Weights of a small transformer language model: 14.4M parameters, RMSNorm before each block.
Each number is 128 + 24 x the weight over its row's rms, rounded and kept within 0 to 255. Layers, rows and columns count from 0. Numbers have three digits each. The size before them is the row's rms in percent of the matrix's.

# v: layer 6 attention value, 256x256, rms 0.0654, rows 166-190, columns 0-127
# o: layer 6 attention output (transposed), 256x256, rms 0.242, rows 166-189, columns 0-127
v166 102:134120119147177138100122127129117091110162149128117113125145116124169121136125147132102159142129164097108100125131085131112140101127136098180145129085125093159092138117173134106105141158191110154090134115125135146088129096137120142123116090152118105099148141127129111084111137133130149155123131155120117114137103107110107144173152131108128119123153122128197134136100112180143129087123
o166 096:157142121124160123113113129153141169091128170132143112111134137089173116140114145094161107115183159138127128122121104163107080091140113117115127147111126109133119128114141119103111146119153114132150104154089146091108118098156113132112152105140115111083118127127147147135128113160151110121098153124137152106121104106116156125141092159133082130113152123134169137172164111138109128113125
v167 091:085117102119149114128125101156132117130139094114113131117090182114115140132096081123137125161144138146144144089123150098149120167170134143142133106141104118135081107148121145118141161117114152137131169154091162153148119133119124121101105164135131124148095120128118124170165136109144157150169106131135092158134109123125135167115094107162145120123124074168143124159061153154144095126136
o167 082:116137119068129082127098148117161105105152084133157095134120134100103108124114106103133146156112143097125155115128109122108105127149148129099111140137137138133106133149137171145131119137089122142150169145170077093149126139080109115160093129108122188138101129117153139138122073140149133108132147154152148181119145164118135115158121123140121174147108114130140102121111141097127118141101
v168 100:101133090095182121072150127080119087165108138103148144100159131125141160099160166101126150143141099140110164090128136117147102094129120113117157114169116111126098164116128112095127153165110142147146132115137139151140160128107115107117090140147140139118151169128117129130113139147130127098103118145142129117116128130136082133151121060194121128165083172162157108153149143166099130147120
o168 087:046145086131171152106103126151135114141121104106159105151109145120167150125133103143129124139124105180112146115143142101160098136122125138127099088161093111161086142134111166123127137147105095153160099143166129132162146166131112139100117136161154138096157106131101142162134178120070095149143161131148119151091097124186153168159121110119175092132115160145153169162134128148107140165138
v169 106:128109105116138119155145180137156099131114133138133129104129174161150112115175146170124129120157163109150158142135168157124149123108150159117093107095156090156205115123143121145123150086142149093136134133142104104127173099121107101133110155177119146113147123124149157140147146092135159133115127124131143145158086140125097151140131124167088156143118144105102119150120137131081106120100
o169 091:129116132096113136126140159112103131092143181113149154138144132137136141153128159134139156109149132092115110121107123122136145112089171141137108152132127090134157100085155118106137140155098135164124129118130107165118158123155135116156101133151144168157112140134087092140121132136130103116127126116130115133108072125155116163156134156123149161138133160121130116110134101145102124086109
v170 106:092147137145120109126102103090100120148123111126063142153137150115107133138120155099142125162114074144152097170182092121105104124132149130147116140087118105137152166139082122134086108146160140167123133107131112148134108148106156111103125202100129171119156152086101106092188131126099130119097110133143148138130102128113110119129190090095092151132143132132148104121139153110157142111133
o170 096:121139157141142106062110147135155127114092121108097147143101131164093130140125115138117125141141114121080092126170102112144105165130121120122156136114119157126086159155146160151140126126107099125143118107154153133126093135152131104119136102119135091151132161121104102123148117118139168112115109164102157136119146134125134113110144115134111154083154128156136152138112156105132086118123
v171 104:133151142120140122155079170122143181142151164148135121077111113108142114106095157089117100125135132160135190161111154138093135116152119168147108104125145130146134100152120170151131112132159122145122130185127128166160170128138130105095085122103119146128075121127107104154144098133123117119117098172127139126111111139079110099114114139154083154137166163137118169126153134140139109114137
o171 094:149126164120115104134145151182127152169125111120138138127128104072162142104118164100139106086149155143111112131124148112142135172152085163143116136155123095122129130132131158144121114123086128129138129171121101102124152095110127127071075130110118092143108113077097129156124158120114102112099112104117110133091163106181140153138145141137099100123137154163148111134131102154144106113111
v172 111:118108092137149119135155194123155093093090128151185090147140159157091138115105125140124154132134121126160115127120111087117116134101159128101105184113114128109132133153119128147139121111149124172154107162139145126137146103128084113101151159125115149126147114119157139173152132083119116145124192105138112151081140120136172109125121169132119153113133128106120109080144100128152123128146
o172 102:123120114114121146124142162138135110106111146112125139161131181122139159168141129127141182119227121119183160127125154129136129143100110084154142130127088139154097122117138132121158178137107142117106131065094132122145128157148109086134119135116141156140158128093128163109107143090159173143127100145148110148140160109140139126091120140139123112166127138134093093135209090154133115143125
v173 108:160127110149160150112165175146168087110127118149096112158139140097143095137141118154139143122104089110110123160107120146143130112108118159130115123080107131123149135174084101150151104130111157128175111101067076125127122099174155124101141109123139127126169133106111102143160155132134115117154158122070153115127119149144151163144156105102129179107140094114087171080105111138118148136072
o173 090:126119130122116140096156146158120089104100157146117141108124112114091117157153151160161121109159170143135125120135086139137116129121121141123148119098088135135119151163102080155124121146127152157116126076109111117143089110141106113114118160066185106166133132143150109098114122121145126173115168145108130114126159110149115110144139155151109119064085157159125156136107116170171092176138
v174 105:192100123139136148146118146156095120108127104138123123143115132142107133142128165168102132118133153118152141141134147184126145130148117127070134137127098145118169123154130121136156157135132135150121091153145105117073117142168119122114092103129172125162116143111101129133093156134152144145089114124139074132116169154101099146080078180151147152133130109092131131134099129163125123178153
o174 094:137123118150121138140104108149094127153160123118145134133079151155125113131135167148150156092101123088145165120145144182111160082096142132094124123108124121115191108149164126147126102154096175115136132167132120151137123126154109126128080119134161126132086105119093101149160104137100089146108102114141093124091135102102118160138137109132105161150157117103101140127122124127122119117153
v175 105:132137136178130110150115138109185103096138118128109117147141105122143092147151104128133116149157142099132127149109105136117126103069083147158136126106097131138091106100113128151153101161118143152152121152141144103172109109138145146098123148129140106109141090132109118106129139117103141083106165160151085110154152152145134140084107107128176152126074148110172134145135126125117121130138
o175 093:122112124138162082160157126149133132103127140113098152144134185136130097150117088126137144108116102098133157141151158151080162101144137094129115120079127131134098124137132074151122108158113138139100112091080144101184125116095101121129082123135097143134149095107113122133158145139130146108116119138098063104134132152130111123134125095122146131117118083145110118134152124152141164091114
v176 109:144122132141093096100146152123166133117162115128161140113160141156123141093143151087171085108128122122067169105148088163113184146130120142118138140156101123093132126108108079156117103101124156075109177140107137142129096166165096151126138129145131156114124129092139158063120119119132167152141099125140119090148114108140160102137132144147121175166149101116139112160142139140164137128132
o176 091:144120142153119107139119096104136133128142118160124108112137110113072143119087169164109115158085174124075108154130095151127125130136137169126171122170114147156126140092132098125146103100072153093120120132120134152162105129138138134133167129112132145125144127092110108093094095113131139108094119135065139087167102104157143169154166124109130150145098120118133124142133093132162115154050
v177 107:129086136090193135080100126142155172130119155122107133133096172119127129127123110145097123142150166106132132160124146174116132144117130080102138082104145165105088125115124137144103131135144145118126140146130099140130121142104122134103110092128160156109119095147124140122117135139080135151078143168110154155142076141163180172118133127131122123118195120141185130118144093121113154118132
o177 096:164095126102152141105116136129110142133115094109113124139093163119115114122083121170110125160143115194095143113143104150130138129129102102075097096149145130080131147146105092131139127098179172137133196110118118085108165108099119120095123096136175141129129101141131118119118109107096157121120149120149163146141104169139184139118105150095128138131137154114154184130138132162117127126091
v178 107:146122107156129144131123124096121122101148124158133164129148150121157163140101101147132154108095106092138078154084144078106136092137160109161162094118095048085112094131141120134142112081157137157151155139111110153161151137105154149097127152105108096129131115161123140125114112147146109160116178114125161100126142109121163144130143126135167106117132123160119120130141144170137130149133
o178 093:115091124169112143164131126122128130103156107121096174129155128129149114179118120117168143094138144125135092154119113142129163105118181087200119150138125096136138157069144139137135095159134118115103137092154130101164123114146086131130131139111152106149137115119151113181128134112131147167138178160127129126123163101125143136127129124163142078121132105156158128105095104120106098129078
v179 096:123113102141149086091129089101145120114128151085134164117110163128163131157117180090150150094179146114086135079165108130143155124107154095167123122110068147144093134076149132097117142106145126155104108143151117102129133109164122142075129135136094115146128156121154109142146128053119113133144187155148110117130116151131162123149111137131119146094143105114144139137172126105141126173119
o179 089:149092119106135078152150083098132123114154130124139135144134130123123122154115136162119172161139136168121129121122107180151071123127105165132116090097094130142085104137129125132150128113117150185123127114152131128165100141128155102168080109136089148117090104121127122163133130087121134166132144098091116088117141108120134112116120132145147112091173104142094124134131124133126153135127
v180 100:134128158115129121125114126153127147095172105138135131147095163128101137143121134172097111113108099121144098151087130149119113109129164171152165172095122110086135074113144111114140152150096183129131093144140086130103118100107155148114136141079118120150151137130122156135127174168109156148110154165141142125118158111170126166138159145141121129115126130117120106094122163137103135159197
o180 090:149087169128150122118126161165161112109145127117105133157097134174140099160122150135101085099160091102108174174087156137052170090092167149167164107152141129096139157143171152133125115130149172106148157105130136197145106126137148148127096116068176119098121117117142100134122161152105118133106129146134143156145146147156129134113139105096119133094117096093108107136142143115113150132120
v181 101:132136135119110152104142123126154129123107130098181152162097148099087095125133123109107141147153160096134091114156130151168152100112144095144152101133090134156123114075146149145101110121143133118155146142147121137131162101129119090151072161136108149153178116098100151134118125141164167108091148116159149115093070134126122168125132163132124118122165137186135143113101127112159094111124
o181 100:139129134123148113159151059101118110099123153129160144167086120121156146143104100120128109128129143099143133129157153133146131100139124116138149106121132116132181155120149112127140144167153119091117161107139147151121129110134092149145120104089128142143171158122157170140160140142119165144102147104134143099118109150131083138112085117126132150116134104160123119144131184140117104044098
v182 106:118129159136130092138113120168118139145138168134135077093133158109110116156137162103110135144127149134116158128129135136149106137091055080138109092153115130150164135114154070159129134151132082126101111117113147108098116160109160148102125103158157161114162138100118157096141152142160101136126110133147137156133104128111132089131103131137117160180147152155126126124157121060079118172074
o182 095:098142167144143102159154071122081148111136153129159083137124087106092172120102137140111159116145142121170146151118158108132182159125146145098162129204124145131134113108089105108127139142124159163115126144115175117111150147138128121122124148140109144158165118129127128148144166136129115131139088153157145126086149157101167061141147115150085115146173128119134128107131136127096128148095
v183 105:077084098138133153140145088138096095134116123113168148137141162164170115128135180150129153076156096161131143124094109107117137092112160127168142118120134166162100163123171122146111099131123101138155158125140117156124155109123124150123134083155120163141105117159126148166136076157148121119083120114127193085129123136102147116132130155168124123151124171110161089110087097121122139146131
o183 091:110169087187124133173144092141134117099140116153161209116154153159161149101099166172165151159110094133143082145126130130151126130096167100120084146147169169130121161137165145092151153098145160141138136164123130139145122144098136147104111117136151087101127129117111118111152109171129134133151127125109137134133103131110092119141157085148119132155154120128132120137139130133102148113113
v184 102:115129120104138107114129126193131116125118159166173125131122108089105143112146108122124119148135118155090148118095130158119112126137093122099108163144105131140164128135116158145109113125143079160139105151162121144128098126105104142182109115175158144114052137143190089134144109088133121146107181154146141124092156111116103140091118133114070121134161159160150125171119108102158152063133
o184 092:137138116100114066123134100164097089127128141161121116153138132118171106117162115145179076141135109134134119123131126133170106124140139119144114139094120111147139110159163132137111119127175119177170082144155136116115109124121159159145149111160140128164130119132146129089106099125187088145146094092158139149144090135098121117090095135117123151160181147126088117142133121099143178147099
v185 107:119132101133109166114150104144133134117138094099159136091096149065130149128150125131131144133134113154156167131116110171132131065117129105127140116086100089096130132108123095183149115135098147174114132134114096140146150120135112120098117106148125135130131132111169118075125105103123130107117131142141130135139120118106125137094135129100147142124103166118176142175110156207101122111146
o185 095:124141153138143145112148121123174118080180130072147096178106137151133140094127128135100154177119091116179122150121080159119118087127168126131123144131125096126154183090137130134122100119085159134116138130131146114139163114128138136117143137132107121086113102150130148131087115144139094080120168157154153152142072101144145130123110104123152104107146150133161139140110111158134120119102
v186 105:153218119156102130140163103096128092115145114159141163160120092077124093129137148130128192117107130145090137143100135145165154144132116126163183095137137139111097119105109122107134079166127128151126135109127136103111141089162139140102132089120151161159114120095124128095115097120182158164158143184129104129097139176135163140151133119163135166154156103097154111078118121100138142148119
o186 098:154134139151132113133150125091168103155166120146133099132162171132133125134156123140119186124170138081096131084158128139142135162140101111127144092087171104092096161129108102144115184138156149130121153170107151127096129133115125137113112146126145085128079120113154110121127167146129154139113147135121087102123129118101137091135140056151155110123154106111101177084099155127119128163092
v187 102:133127101115114117121111149114098133125124151056143149112061095121129135201136173132150078115102147142139115171161142118112160131110155148136099092150111165140142113081156141123101108092137143145196121149144112107140132109111100145095126114113144170127126105140143141138144119138133122121157128126096120114132140174147133098119137103149098107134156097134176135088129114159111170123131
o187 096:127136105106160078136123104113094118114163144091181193136164148108098115126120142137120126140142151136115143126161164136149135103146111114094134105140149131154113085111158122167135126162131182119168136097124138117150145037160134141141155137151095164091106122111091105121146116121141106136159099132113127130173141134165109074104101111148088135128152130106138146108137141130157142102155
v188 102:098120145126148121137120097119146098118180102110160130138094175105163125105114100120122130117149147117112131136085165153122125150137135138152120148137075166141124122105132147119097080114128102110173106131114120101108141127157163120093096131133125134160129089157147123160098154099104117110093143128103157129178087132151149108118143142168139128135177136105143142114093098209121158166151
o188 093:138110109101119104154144083108094108095074157158181169102101158097138143072111172076162135177097126111161143142099160151133100125106118123116151123148118147118168110141129119125133131138123114124128131106110133099116157147119162146091107162142139164132144087137091128174093179124121125096157138151130158116152138125154096090123073101184132088109103105082155138128083135133134103138144
v189 104:129128138130125100133158141135145108156143131145160129165123150103119125143124118141114100114083126088135124116105128144140151147120185115121132154094083164124125123149123124143122153094108114151117131113102132102065115118182134141088123104159163095140145091136152137149099096103125101138144143131122134133168131120162086126096162108127121158137114142106107105138141115137111126145121
o189 098:094097129150154139164114108114130166126111156129122129131083112094136094141147108144151105140107110106158131155151136158109144137158130110110160158132113161130124103132090124151123110112163087127099130116111099154104121119148136133129153173123137131130124125110123147123147152123126163088102128135115140161158159122136096128102117118115113164132109145127097131110141142152142142120180
v190 111:106127148106132085167129099119143125139126103155147110166083143102151117128096152121126150145088170125128112135133125148104139132168128129145113141124116142097133154132137200117140074107117107138143082131146084115135125080147145156107097115138125062114177082144083154143080078120152140114152122132139118135074111134116112085138106095123138119106116102112109165112112123137144135128156